From a checkpoint of a small transformer trained on Wikipedia.
Training: a variant of Muon for these matrices, 366M tokens, 5587 steps.
Each number is 500 + 40 x the weight over its row's rms, rounded and kept within 0 to 999. Layers, rows and columns count from 0. Numbers have three digits each. The size before them is the row's rms in percent of the matrix's.

# down: layer 3 MLP down (transposed), 1280x320, rms 0.0349, rows 715-864, columns 0-39
# up: layer 3 MLP up, 1280x320, rms 0.0756, rows 716-865, columns 0-39
down715 095:509516497513470519531452452609500508549522464476590402554530594490521529538490525533592509486546488490525540487492597499
up716 103:546534493516521546476555439549443449461503465450493453468492468479504517605503536470511512505548476477469489569493526515
down716 101:498394462516501566506532477482555531489506489494510518507539494454421547449494529515535501519455472446473517569526560523
up717 114:452561497432480553489464513494505433495462432542570527561466516433513496451474554497511581477524539451525545490487477537
down717 140:489473429467445481477500513549513548520623560498475501577502533485498523466528578445507531500596519479462527536551518518
up718 030:518512522560573507528455483447531480482476545496552484572514513573504474453454562460444501517542517603535552492485527435
down718 025:484540502549472491505466527500493545441504587498512505493519461501439535460591528466423441486480530612490465538533527534
up719 107:564515485505433499522458440458507506455459554482532526475443476488521493472491520504489490482492545519613488556499489472
down719 107:520484474485504516559490631514553512514512574581486427507516503505511448461502478620506522522534567520423514480508489501
up720 055:509458483479420445485572489446502460518471459496548518469450504506523484453437594500581487463506492501503505564488538428
down720 053:561477456449447474471424483451497511598560505569548465496496490468426533491541616562488490478429541526488546514531516493
up721 068:536535539449488538463481486514431522416540518452539479427504505527485487467479518506459459424474423474491489473446543475
down721 062:494511430573466497505444486496494511505427537490460529499466515504508448506453481483484454521456463529495484450539546421
up722 108:497559445474448448494454507557449506541465447560543510471543476515489508450529474511554499554524485510505520483449523431
down722 107:427405434536569435507501549572480503475532475450498480577495454475529487502523505512424459527475483443488509471505514404
up723 070:514523401533504494479477512513496555483421529457522539475400451469522526483534530508504545509498560504450499391585463487
down723 063:559458490474469487489432513521529522521525491458509439539568550492451488494519448469543488418538537492468460529519452507
up724 074:518438473466453503499522483536510480437445500538453479514504506523486518489456485440572466544512503456463443508385532514
down724 070:534555469543499547416504496466484485481506478511527510510491466454472502474438498476445498449476515457536516476553440501
up725 091:564480527532597488494513448531556494512444485527472534554528465491513491471480404508501542599501489528396509557506496514
down725 088:541483470499501529530456481485456441460546494520501427468518460475481521496448565507531496439460432486589437466556540476
up726 096:483543568398550438521545512491536490427447527491598479486425526486515570537473462520511481523537508466495452562497480543
down726 101:467494492505498466442597458429478489394444474466489509452463494528535504527475535509489449485544545482524494480490466424
up727 108:545537520471447471487511491465458513534505466490562537499485435517529554519495476491586527450514455560556556460522503506
down727 100:560447540477522502547524492476573566552442504512477500465556532482426464436463496501467579506486484559527520441539466571
up728 127:546465441405537436511544415562512512498492472494511516514523533530509467496497629470459565364528530540506569530545509539
down728 136:538487494476510465460552500510452477511507543489525484499386546486537463464537504464498560559513523500555504608468553462
up729 078:560484485492466530522451482495563473550430498438492551527426455467551503478566549513509547444503476471461574450477554611
down729 075:515505566487466463492443492490512522537481453612497526430516531517475459585488469561456424502469548440464540565476516521
up730 080:487412531467511565457528474537553452492481562501542495510427540512508487401487530544564507515569547433529499588592524525
down730 080:471528534426460429534444534506521477479581526536547557515467532526467503439486479523472478487484483471433525503511487470
up731 098:573463488501511476479492473553500508543498554411449533421471488607528550571455450528459530525433488520525469516487425539
down731 095:487537540454512477522468574542474523506503596470534432459526562498523501523522516512513524411531460393474472485463513506
up732 104:494508539481515498433543564466495463548514471472536494494463445488474541487518507506537477511527531514460491533469427525
down732 116:522538519572489390461539488536538534530530495514535459460506497447451488496603533542481414578491542515582478527481453549
up733 085:486469404483495510446524463512441517497468488558453525460558516499519496447536495562535512533550503548458496544513566555
down733 077:513545521519506481534491517505546486506570523492484529537455459534519537513488503462426507493478521464489527493497479526
up734 107:481534509520505567526545546490554497486502474459518468480459418552509509447464491531491497527519454525545549490417472475
down734 101:476482553538447478479500558521467480525526521499489491522438501555509491580525453447515432509463432489453524497507545511
up735 094:497583464482484491506497484518480496519508494425420536544570475478534546501502483425507495542492439516459517544453563490
down735 092:513476567536530496507534563483515461466481463530456508449537561499423486506461490574530470516554493462471503525479537434
up736 049:503371442535481420466597479480534488433517505449435456530499435553553521486517511556541524426535495554500510529532490557
down736 044:393557491501449555445462463487455530430489448561483387567480414452466508480494513550454445535489473509491449530519475478
up737 066:473461518473527476517487543473521533423420477480517442461497441514497535529551503564544480558514511530551501497471518449
down737 058:554532515495482552498537392454496499514461527551445547474450486412511551474495468446594550543496522509396478516575529481
up738 099:510524580494446465490440492564467492491488408453518466525519528524518459443514554491517508546550453417519504429502467577
down738 097:505510433533546434483555521432462526464517474523481484484474560435445503543434517481449524506395555447490576488489462500
up739 107:548482458471551513494497501450521469492463580475546510425557493512590484485517482475468456565517618470515499508507536482
down739 103:500474529506446485514552540523500490469439479475478479471519581487529510508462488504440510533512499469495542548563540561
up740 105:543450558544467462517463447545538496415497556494507523527476574518505570472548479510494468463521543561512534568557608493
down740 106:485509485494531491512444517497432586552483518523520494511484433573500489510559533535497503490559536523444537538453547500
up741 098:616444511461495494581497481557487537498518404571572507489469467437535570496508456518475553612490492548467472511509505517
down741 090:455486506517506509489569589500501463457517536513479474450549545512509490511615447421484457395566577568476526597513568503
up742 102:482503520432508511469531447452477458503492497440521490502424472538525439471556536550514514429467440517473523526520501508
down742 105:443543546452554510492575526486543451514516408460485461545502477457475489477526529545497492516445507465493522539547552417
up743 054:473457527480466482490473414483465475517505488466428585507559462519559477421456499414493572569447500508528557537482517502
down743 048:472494482491570499533496470515494505517545543561550466492525533480563471491509460557489452504546546456509521486440460529
up744 107:534493549540500468508486441453495410542488490590446475419490458489574444512483535463447546507512471520513540446485510505
down744 103:437515469507466531473521441476508512537477468570503532536470565425539501455529588503480473499484476496477486474563519577
up745 095:523488544514479462479540479463548465541490456519466545487577539552455474512458521517430523493477466492502465504512383471
down745 093:492530442551526462474449447481467426558547493440490491545559480549561513509572543484540433517509568527479497511567470465
up746 088:477529420578510483522526550486418533472608492486557435438424571489501479426515451610471562440444520482499529551509486510
down746 083:478504522550454554524444500524475478495447501556456496490520448524506488504492503531458509498498465564517495447520466493
up747 094:510531455573477517429469477476494499517444497601460466538462446484494524444514444474506523454564489531487544511471575497
down747 092:471547549525511486527444483543519491498531516491564567500482506530509403499476475532483515507488543506559560474522502504
up748 096:512536553490508571430518505483537484421512493520437529541446466503517503518518552475489500551513505471521476506482533501
down748 097:531438498468508460481571476508486444500481515548477507492492504533490517515581481477526531481418506487512437406546490468
up749 123:461500548489519528536521493479468433409504481445457507517522436521507533508477499545455539463472502517591489523515486538
down749 125:477541482514436527506504561554485536507434490623434450539517474567527465489489500464499506526512467471505484452527519516
up750 119:485460516527545479504579474463504558492499491524549533570480519494468594480463449533457513461450493472471525426475516474
down750 121:480536516474505558517470510525515479527509488567514537535479534446447535607463541511518546553521500480514447465530579482
up751 118:534559532446506435479547471553520502482527545529564559509515556424539528483539536549425528465506487486486519425471426551
down751 113:498527481557471395469523413494409525509489426476498485544525556491476517498540515518406415476433463504543535554562490580
up752 090:498525480508484503424597499508446519498563526498492501507512547515506393465485509499461503514458505514520556437528546503
down752 084:465476507519448536464528514512504529497501457416520558533504511507546492530420474539517503526475522445478483533481407471
up753 119:439522546442545467563486499506576518514551511471507569455494470535545496518497565476518501544517550501522488512476504558
down753 123:458500482541506555514471442543544495549492517563470477522527512465414553513515565514502475488539528468518404513426557515
up754 078:509506495506621463477479512468546509519457513522467490543426499512507486532518448482425439507543469462469485508497507496
down754 071:496519502521462565486563503522480508513499476491484510486599473549616467478488511522543500448457545548555574454496484483
up755 122:484473518536525470512549495544528401524487528502539537448522538456462536527536485415433514471511536445497473487544522513
down755 126:455527438425470466447602514521593473554507582523496421486463474510563514515545475543520399553526456463518453464510472506
up756 102:441537415470514494510567495535485470499436484545520464486465484540516627512479506490529493522418467446511458514496507487
down756 102:489577489480460548471492527533508530531523446494475448528470488482514484520569435429522553476551492566481505452471477482
up757 088:508522449489504551536476518551449476510398490498468497559475489455491455533579459433480543392501442536515503537473525462
down757 089:612442492446487491531492532438469595521503524500484549408497414481519522504499479500518435547471485502453522476410474459
up758 107:515500493486478559552488465499462514494510430469511541430520521486523420562580497513522484461516528532493423498499453506
down758 097:551453480501452449421429478491525501530508472555450460537516440520484458435476504542458564497518517428522479489615437577
up759 114:501429446550546541466515494469507518461447442505507454465510496476449460513504538522566478464491589502512607474526519449
down759 114:514485508507582520581540518486502545449505462467516505439492453605494567543497451459513546584529549556477499556483528507
up760 101:451511508481526436579508441477600575558420471506501470521450590519438523555450472454520544475502522460425566527538522524
down760 099:494485540501485412479517512522483544413517546542485502513574460541561465451541513509513489503589533469601448499554552475
up761 113:485539501502482474491532531488428559442521494545499481517481513507508533460522459505542542562551529501513561554466458472
down761 115:599509496472543516511516505530496497507452472528372446557494483520534538518554581536545512501515506513472498491521535471
up762 098:411539520489456457470486492615507500462464529599417468572489507443514596543568449484551561561526559483446471503468519473
down762 101:557476528485458458515465423465514500559540458498548507481418549529485424413481527517511470474492480511539533549537464575
up763 116:523458381479484527439496489476441466453523476526593501543516528511490514463470415618490548431557459528425487555445473505
down763 108:477547525510484536463563476470490531475495476494543516446515522552460437562461490499511447483440494530534538504531475526
up764 101:495467540522460437414518485573500496520497460537517492499527565556493494465474649487541476481485501446509510464457589490
down764 099:562487512485443542511515578441543498553502494541467444516482490548533557460558514587464489456466436458497480515569563535
up765 087:501448525482505426449517484493496457492502575534433550539482548480477460482482551528436547518465443515563516516492541444
down765 084:445448480502505499467501529452562482550517498521557466494520482423571510450481533506511469532590513558458506540492517480
up766 046:507553491517492492503432549561528430613452461530591427550474476494510499453459456520454498433451496530487466536547509483
down766 044:512473481525501524514564582550431570489535499519570539468483411460509532565501476584515434538495510513472483495452541549
up767 119:461547455497522543547513520448479499565513444530475515474508463384451573500545631467513529492432462466578430480460490596
down767 115:472520515563495484510500581535505518488501532526511506509437522565477494483521513558497513515538527468453491562565519469
up768 101:509542493526506504508499499539492514524481517472488553556507463504489492499531526441515492411549447454520583546523545486
down768 109:548515493614474468490586550542534473505502491501521540520536476483439482458518516491452472463473503507482450504432522516
up769 088:521518465549499470462532488601488512520504535438500526524469463455481518558520528519467538495383454492534514546498474569
down769 081:482490508475569547509498529476468533492495522525477511414473480503531500556550494472504492513525539461499524503523512529
up770 084:467414502505474512511439509487444407517475495543494492532458478481494547467556454519461456459436558470549484485511580457
down770 083:503548430519529603512474495482538502434547540533494464547512502513490514511503564572450496495475490416513498540500496525
up771 110:572502517533466477508531471590437439570485485515565502504498509436478496456508521503510528536517405500516494478527457442
down771 116:511459469455482526540518412539509559527506452502495501538495525577470517499437488488507479576503503487558493517524490494
up772 110:484554543565575531521519527545518477510564479506481518514541531449482444494526478525506544522494553498535550438463492540
down772 110:445487517550550494463449515571518448427563550454474498555482432522471523603593467500544480444535511473467479555494404530
up773 125:450464465480417479488555502554490501445496495473531454455449486481485465522517450450595537536499476503544504470516526532
down773 134:417513496530500506492517440523508449488505449469472438470467512430479477523507542435512508488488551523491530505525502551
up774 094:443499505425529441560444528500536432470514477517525500514424540484518452495490546510456489527497539483574475468519501531
down774 090:545471492538502525530465463486464472485465487520487508514522507564485535509545430501481495458478509551502526526501509543
up775 095:489562473479515501506515493481581488506491474528455520405471530448547496489478501517490478462535512500518515561576545563
down775 088:482533494517479466459512486494493527553570495491501528476489444497457510566492510525497538493524510548562479507485542512
up776 057:515548471487490482524424461490478570525514496477494511498510535418520440421476560536554547557523489494511507544487437528
down776 053:487500485524460525523477536565488385479512433522514434436544529579482495539466423518510517420460455487531459517495476468
up777 106:519524509493478546461441479485545481431499528468469507481407472473499520520453411458530549555432515504487593471521536521
down777 125:535571515503570552444509527504475554453588578566526506463500484514517569536522457531537542545466526482498530546558529562
up778 086:485513515495485521461472441554502537465495534455487527507512448442476554441458543510491561463546428500526513541497500452
down778 079:520500561505505607461513487481441449463509532520520539446498522535565455554521434547446478487466490536525509525445542528
up779 109:538575458515535442513541481556568529566484475513490471540492520445495459426501394469450512462523543505562549515554485550
down779 103:576541511538485503487503422576532584419505488466510508415410482554449516452471498442587532541503509528519514498463426478
up780 112:525511441532509487441551529558514493544521483459568463484458514544533527505447505427547500552457495456505524493488419517
down780 107:484569505436552540486428459498497589530481562499495429529493507559530484516502517474429471528508459516515474557518504534
up781 109:534487473509505558656551475497496461538525491480536419477480529524537488598492452460516461457468482422557523487512475476
down781 102:554491469400523513455475461508463462542502561474536526504431480427494545580432564502479516516496533429543531461457502508
up782 049:523501541511530458476501523556502510562514503473460548490479468494455502567526556507564485497548467456557497484466500480
down782 044:519525450514511499482526526500456523532441529444469476564517503483494560527478502510483492418495510482465528538517457496
up783 106:526508459432422512463631507481523540461522544501510548528514556523569493510540562475564477490556501525509547540553526492
down783 104:495530477528530483527518536546565522509505521534544461525440423439557488470450511535511550537474490481491560564450513476
up784 081:455509506482512466525542486539486531481503527530421473477527466467482495551553554463516572500514486420467512562443517520
down784 077:517513502492498509544474491530468519479481476454491407476547504553565499470503483505462441518460501509502576538461502446
up785 117:518467463594502528540471508470455500512394505471525477508450466417461517449503432501530515488511466510563509500421403453
down785 141:409477513542552445457493479458517472429394436500525479473483474535436413482485411509508478554555558460527488478484435402
up786 099:522509543467462511472536559537491475547438469485522526463534563532561486467528514491518550439538440494514494566490539396
down786 102:450456453477494532492523574465516464487584545503480433559450556521525542519470455469497553516473475456454529509455528525
up787 105:530554457475533521462526488613480435490528553441560490542477453538480488459499470488432451522530466493498547397474511512
down787 104:508480495461455454522541444442447485510535544558412493523450514464447538469490477494499537481483545461547497534454457455
up788 075:459501500510487521501525479487518477471528483461555517502600515515555508457494550485478509544504520563464537513547461518
down788 074:552541492553555429487543540503526502497565551443474482503469440489495497523561523547544483453533478548476475442473472552
up789 098:472552513433492505498508558448510462480521476537506473574481535517463563466471506489456503555489398482518526480482487443
down789 096:472575573523472501462520477546506528580509499485487436422531556549539461553534536518542405499457498468485472479496488533
up790 075:518520494459489499477505444535472502551505512531526508516523580525473433492588521446452589449507491465522487525574500519
down790 069:455467505516512577477475523516574557525513509495478454445523475496551535525527508483515420574503499466492438524413456436
up791 118:459488472495468497624467526478492567516490488483481493522457548460489513456464509519495474528519448441510504547540539492
down791 133:504523496525521500490464513544479555473482502452553503526484570522500483483454471512540508428451503466497499527524485475
up792 108:437578483488524517469544446469519505424526547497557469461466485452543578516471453485469503459468500502511512504497520471
down792 103:522460524495456528490512527542449466557467493526515505415533521495498478480432509538575466605524452511550559497496482466
up793 103:463504410499495460451461544500459444436495489544554530506424545471425459512560525492514441427463490504530555481546525526
down793 104:535468492565480553522549469509523492464499577486569490491557500526508507467509411532548505487503470437474516490529495553
up794 093:548492468564471528548507482562489519549496500501474509502476467639529445524473482506442514502529498516490476573529485486
down794 087:486500528506480521569511498463482519374530446382515457522425501525496459559461587459573479520500455492480574560395505472
up795 122:436507539446503452392481453499443534543481497426562443449491432566556565511473496527489535420549431581547510516514521468
down795 110:527525472462505537520461525538477485501580525479494524495473526525544493509426523467537514554515475514490554466507588459
up796 061:429527413470592404485514505480444526490462457422442558491583510500501483532540569503457455459362492551476494531488471565
down796 055:589519508506461540467563440568500451512466498525543500520466508469522451488467488413549556558575462490541584557531564509
up797 104:495480540504415519470502484527539448493478463536587449469508492451550470487540467550551526537625511545477494404449448485
down797 103:523539524513481478464460511498496508400472486566530451454459501473461499507535514477470447525491507451461476541567551527
up798 114:504544563541421536452528458515477514492515463475529523487544494436521521488562491500455435525491539562513505535535545465
down798 108:534493495486539502479489447512485471505492490495535472408478511498527471485420571532579456535494474479530528566464462526
up799 115:539560450521529524515459513496436483544446479530526508548483585478574517526499488511530524480495480452480558444497492431
down799 113:477422542497507476549477451512609540538508527474496477491483492528443518506465496510485524401526580490511471474492487533
up800 105:496461468461521525490509543465558515553439509490478517522503486526551544471510545476510500461465470453578478438484442524
down800 092:507496502516512474514452550469426464482492527597530492432552558513507455492552429565460426523545539513432541519530546491
up801 113:557527472433477495515508422586551513533461464497471467489518469439435482465469563501495495517562496448559507521591535429
down801 122:583469433460552504498472500505520540510457499537528495466513544445569564468507456496473530453536513447586537515531542543
up802 109:470452496493509474603521488566491598481455517443533544534477507502441546492473527461542524492499502402559495438528510460
down802 112:532544446573513487434478434520468498474438412510543481438512483537455487554479577560504434533492510556429456498499433567
up803 102:469481513578469490592467576453526505458492500442472492565479479518499507500459516499543468505505489477529496522503480514
down803 097:584529489478470520486557504534470537509516512491468487459470528414473548543585538540510450511516498489408494453494454504
up804 104:476563539537537535469513471536496436494507427523454459522477478532546626497471569515560504577467532401502536383466487494
down804 107:421471435471511459475520473494458470456517509536504529498448498512512493508489501552496448461457488478513526442504549547
up805 068:424482542495479541491470539527522540470549567485520424491496535487474465475522533516442513471486471497409522488480493506
down805 068:510452437458472533451473521455490479553528498528450539476552480542515497532532548455497494433476448488549552482538535518
up806 108:568486512487494568550448528465515547498563477470531479567548511558482539570478471498505467489470491450529495540518482500
down806 095:469508586470468475525512490496611530535526580512563513480457519500540489487563493468509490509546421421444453464513493523
up807 077:460543582530483446442498514516495499383433542613555448482547488489555520555599544512473539503541507514545499486444465474
down807 072:560450556484531456497482567486454556504504492501508437502472500500532417511538547445548490511552512493450517491502550541
up808 099:500371562547572510503460442463584488473483486527453500463542513553415471526500432521536550532501497481447535440455512449
down808 095:529539451537461504487573512432491523498527553477405513493494474527569512581549442501517485538532469536533468479490544583
up809 115:480526534568540535477527461495501476522551524560497507469548506494475471500491490481550520501521450526510515526539489455
down809 121:485495492500512523485473556512494446419491482477563455468480558506562509552533506478471507439432488521478406537500453602
up810 106:487509532490486500489476414520506531496533537463465515467489452510456479454507566516468521502552514551497495562562461513
down810 105:467480525491542546503489608536513554476544449453536477517527551464565470484499521451570492501456441466493496476430515513
up811 118:497525462427516454512485463478483434427535409478574526499471544555510513530585478577422534571521488522527505500502507530
down811 118:475537584509513480512508504462507535481463533526479467486423541491580436561483449478488502516495472495453512486567516508
up812 096:461498467475556466449495513549545515494466463480474495488417499444498529534493459514504478542462540530493457488494522523
down812 099:458488492562436456421496533558462469398443585467452483473428503549494516518536554478505506499498439483548490532482429460
up813 079:541473571487455547535521504522441477442497433500515427497569543478556480480480537499402576501465441486510555521497487484
down813 078:481591459514476536450495529503478452542445456463499536521429576457514471527502514498463465501504471467434484537573561446
up814 121:590526537523504473487519442511522474443461503490444535503524538578522451504463503475493513490480451468556477500570534483
down814 131:470458551590502491459450408431458526582560473455478449490548463516490514451501633546509474497561474502519491431450421510
up815 093:518495449485513538570500427480457510501439523529521527478536533528450558444539508528492550486500543478541524603486529463
down815 087:560415516518522530458587504464528559432543449515471550537432516491585517568472395530471444563472570433462480525525591551
up816 111:489491539481437471471469525525478469512540500510458472533539485491523449535464497539423508568479456441526541454591493475
down816 109:506523518517502499583517513591446412584473508434503456498503474513497495482504520566503515508469516583577532507455456483
up817 092:476588481490470527503593464517482477481478498443527485483497583536469469523581532480510491460515514480580518491497505551
down817 089:485522515466512504504533472565433521528535504499552528472438476536465502487449506499503450497504606490449448501545449445
up818 096:499484525499513563455521509467503489489509549387506521492458486528472542486416462516445550509501498515441556501540503471
down818 091:492540536537500482502565531552455548500597494553566465468442541531510452484508453462547436474523452474596417488489468440
up819 118:526467582499516490486520538522519519536423461477504553473446461600517510536508500460527500559423515535441465519603554481
down819 107:514477513538528566559509474433554530451535430464522517473499514477453502541500561472511464461502526473535543527526526566
up820 077:481497557534572560486413497508473500473513475522443526471438464509560477442532535508533540446421473409526557489564528495
down820 068:540510511450481474434510521591505463529535461448549489491563466581455433546477445517498434449493474497572521464551498548
up821 080:499475487535494511549460518503523475540526453485540443506474481513499433501484479468472506511480521517477539552551507502
down821 076:542512481475498516514526470539498482490520463468536511455456449455524501573484479520450446540522551490458530499506526567
up822 119:518539505485430552462511500494490484518482465554535476490492432469464466557516539488504468471489512479540535497557469489
down822 116:554528528511475543531447524532453555549468557564488477582528481441496448520484452512530549475496528460459507556557501480
up823 093:449536500494512511463488476480418553494468476576585446527534481530528425455551514556489540548522480527468565431438493473
down823 100:466570533516512557522535496510459613477448512516626491559452469572463519525475516504519503554491448418493486417439484536
up824 086:457530518502476483480530522500536518511487432539564449468492502521539553559527586447461515499570514433457469473523525582
down824 080:553550500488425529512496600503517551496456572462543467495499451533584483520483467518469496472481494499556566410443495433
up825 099:488443442477475539501493468488538579512488526577517474503524477509525512464458444473495450445495550429571600462443492468
down825 108:485510476496547432410471467463447483506464523530512469496540556445467466468581468551562601485546515521513520475509535547
up826 053:544487508527554479535464484533531466536482461468531484515488575521542479549496472468436563530558456545518453557503531485
down826 052:543506513486537507556470563494539543532539495580432486541497482495494492459510495560399485516499503503520453501492573568
up827 111:473503480432506492478559532562459464553438469426547534511510506509546510561514507525539517510450450515531484435574511519
down827 104:475548537509547492450505440456558490542469455544521510576485545500484447518467536454476404517523496492451549424485533494
up828 109:480436461354546557482555439518457494499499515510479512480491494490495434522518568449498538509488461476499515438517497541
down828 103:507528517568480555511587505519504503497531508502525512500465527536509425530448451550460458485534526491501517584510476486
up829 118:497531518534476481520493496536469490520531485427484522535519428514489444486500551491447527483512472535534550478498541476
down829 111:478413461526531498484522519445579438456464473525504497483535483537478529526498553447503440589538472469520498480562498466
up830 122:510448493523468550486393509516477500544524511510509496519524443453532512524478514494476491580493537497506549445581401434
down830 138:496533531476508477524546553524428449511537459535505452463459523472525511491450560471538491521534497530549502483472528474
up831 115:523507523501533512469538470549484560466513543524442531482621449462542492535470504492516538484501443548462545520472483476
down831 114:480496456526497485525516505544521542435447546496513551457569440477485507577472494433459545460516448546419515500446523495
up832 130:440520508528476450556411525494507505543464494468504487493453520522498512466566513487512400461530549559475475624495488545
down832 131:532497518505482459610490517427501512487488514549484542535477448507507505519534492464514508485515531499565410527513518467
up833 098:401497385475422552512511484513477468557523559461515598568466410506494427498517477523514500523513448531515534506491558533
down833 102:498499473513500541506506489517429471515526497530526426519511499369516497453437544514537523532550471560506484534506535526
up834 114:549512498441522458487530469522534547588430490526465494532508472522470441435543523435463507526542458473549422528508546507
down834 130:504506476534537391485441474503509491565562419490475533443442516476466488464510515469496432494436495466518511454555541463
up835 063:562481555507574564520488520505478432523474547517498488500548489541561580390489479433479511473453469480500461485471467497
down835 057:571469520457512539480555494485527526501470481532490446450447482552425504540485470499458481546465540541542476491563473578
up836 057:412446515467499476492433477483517542468425476482531532489432556518473541510535549493519534506530575524559514552443462475
down836 051:550497548519446478541531428521513440512455515491497497490529498483522467524476506491485515511464473512511487570604487560
up837 105:501478484438495551525387511455449529507534484523470504497488445520496531483481549453555468533478466483583495503558470492
down837 104:487560536508442529471500540506470490467447501433508529547425522485471568490486454500460497526464539516526449550547558455
up838 107:480432501535600489487491493524418440506502502501499496522479491526483438541454486430587399497503512503496479530459517410
down838 107:466505561514549524545535442574485454615495452472516470571459484412514488448550502463533558585594565519539467518515479511
up839 105:468472437483536481487423479427438481527482520463517561472524476497446504402445493490497505499515499467487536498507492459
down839 109:481507422468386491468496567455553543532455435462479547492517470433484411518509467552518555504489508521520467526541442480
up840 092:542516567463498481517465530483540516494562468509560510452512504475506482503490512553537464467552480477527546498521513506
down840 095:418496462583478502491489562474525495464499622463518464543456417455442448526513566549529523525551517468465538489465506504
up841 101:546459554508491551490496552552459501538490554536529490525539402539467476525509479510493503485431435487525565490522505442
down841 089:485470556449459507489508453498539534491497498451494473447485508512461500488487434423496463489472567510470544551530511538
up842 085:512526489487546562529545450532577439410511418508526494483500442485459485506486519441510447490586465551564494454520483470
down842 084:607472501574487525497588542496466517490548560453481429496558547492473555440608557510549497485490553542532519519529467497
up843 120:501434460474531478476495477532483520543425514500487506456449501487523489533521461539447462543555536458497485456470440537
down843 122:515481531458416523502513503524540432573575495501534430600505523453528535507482496499512498472503481511465485562500508441
up844 126:450553510469485431444457479507515482463490428516467498510466497525458518460500492408495516461571485533484616434571524529
down844 126:486534537607542638574412487524545519436486473514475442523498478508522483525483511498435499448518567466457508504487495483
up845 112:554520489526479552434476408496552441384468534497564471429576396462456411512512496474519509539492537547516502490449522555
down845 103:507515484470541519506490480495540461572481512494528506510434520526463484514594504473446494500525514552477571501461519515
up846 136:394544517469462489577444554499499513521460487473506435493418500479494487538560486494502530508505534452517440490523441480
down846 176:541452506505515508472516579498522558487507476503586579463482487487540564461534549574496525541500528487483460506502497484
up847 083:467411505573456539493450518422418504510457472474545464506475513549470467512592448510560495451483467478423423533439430547
down847 079:536491519508484528485468453494551493512523423497498490529523451452476576463498475478454517463523399441517509502524479473
up848 110:422493476505406513516486530497451488569468506522477459497503487551600457536475461436502455499490414393469557497484571489
down848 111:518491546409508462608489528445558503495463560511521526564500489535488514411502469503419454491474540489506499453497492576
up849 116:420471429471439601520467553490498504507484523450469476532455495507524460409524512499498541410479532542502511509522554463
down849 130:613534515462504470539519513495496532521442447418488583532496529495580459481468496588435474450419475585536479478579536425
up850 126:482496536452568560467559454538576510542472505522543540513506512447506453515453463482482487538454536513452443548453505498
down850 133:489483480508479465442450585483503579514441520556484430456506455553491485462537504501510475498452491532476472539438487424
up851 104:552536486452521483505422496461486445533560439595493465505532478490497530534523563464502499494556467560468550588490467477
down851 101:447510489476448551477497484449476466529509539536553489520517518505412493484524488507432561401510498449488514547445534516
up852 108:481546520480514518497498514533529551460521459531501552542523560515557558519476543427543420589567539529510502455473459513
down852 102:527439560482462493531503566473522517581503574507499439505492553511528426543552435533505546470479519456532560624560463478
up853 111:512491483564460514479479539542494492519501552506469505601470502533533470483494519509478457521519456540533495574500416532
down853 116:488400521502476523541527534473446498470511534439487573534501458504472549488472609475510471519468511498496527516518474467
up854 058:498535496385513420524530472561538576515453451565549562519489461528465477540521479518521547468481534496464563512546470608
down854 050:503536499556530497530442491450452545416519509478429418506508501427494562497519451409478440516444512466547443530471445501
up855 116:466466509548443569455497500456523491467497448485436572552469498470457458503520500515467528556501504522516472495575468528
down855 117:452432485561541532484508474490493548441525538510504526458534552516418402458589472529561481488497450394484453456513528440
up856 096:548487518516562542414573497464463500548437555468451480535573462586512472508460522542505493486431541430527534512492475477
down856 093:455451427465478519550484547480489502461540483539548482455505505470463488546580517452487462530518498566501493583485557543
up857 091:491504462499465548489533495499440516501413432507479548424447503534486524466474480549502522551558505465484610475467544434
down857 090:457462533454502544494497525440510526485458529508484490550502484503517473499431466549538494465451570643507474449539506555
up858 091:514434600559475523511542535556536492517474538462482569504448485512487515512487555488565411499508528514510516529464477469
down858 095:501451548498521448531418493503483463523518485471509461505504429543490596396509571559521513556560453535530413529529413478
up859 102:469498516511547534538494476491544448551562526526515503499466396538491543481552460442523510500466506420502534415503440489
down859 099:531468478590522433568480528463482457507490556472531479537491458502474590479553507495525423490423519506488447510445501450
up860 100:493563436509549529524513502467538536516501526481504485492494549537474540513494458482472504450465454513535436523541491538
down860 098:471546447504418494523552518492544528475516546527517509560510430512540509443517446516482469517497567535444508452450560472
up861 081:509559543520503471524444508459465469525519500416482546578444523515479510502431442531538557540537530558543591533518506639
down861 081:489486497565568422495452495418564486568492507533519518531479545509473512545487547538507418461513566440466447465436500548
up862 085:508501459548532466498446514543531469500387488526465501518497479519501511534603559512523472466532514519550454534531428580
down862 079:539533489512446564556533473465449506482540535460468456547500496509531484575479444482484484466443551524564495579483476530
up863 114:506463498479538550446531513511490500648529532522481531471473480455519517510455549563488470513534436544524529459474469564
down863 116:479561497535479465499486512501541490498530474432486488538538437503454420474579555435526517452571521463564472486503436495
up864 111:557513484533510496487532519524523482604448475530519446455579537463562518463528508464479510412478537502528546446488492536
down864 103:522587486555434544524456517512555464542523503494485497486470559425543429480456516502562499473480540519482521518488522484
up865 096:489471532516430437468463536486556459514561496480439494469497512436482459506479495469439550516467518497532528559495476537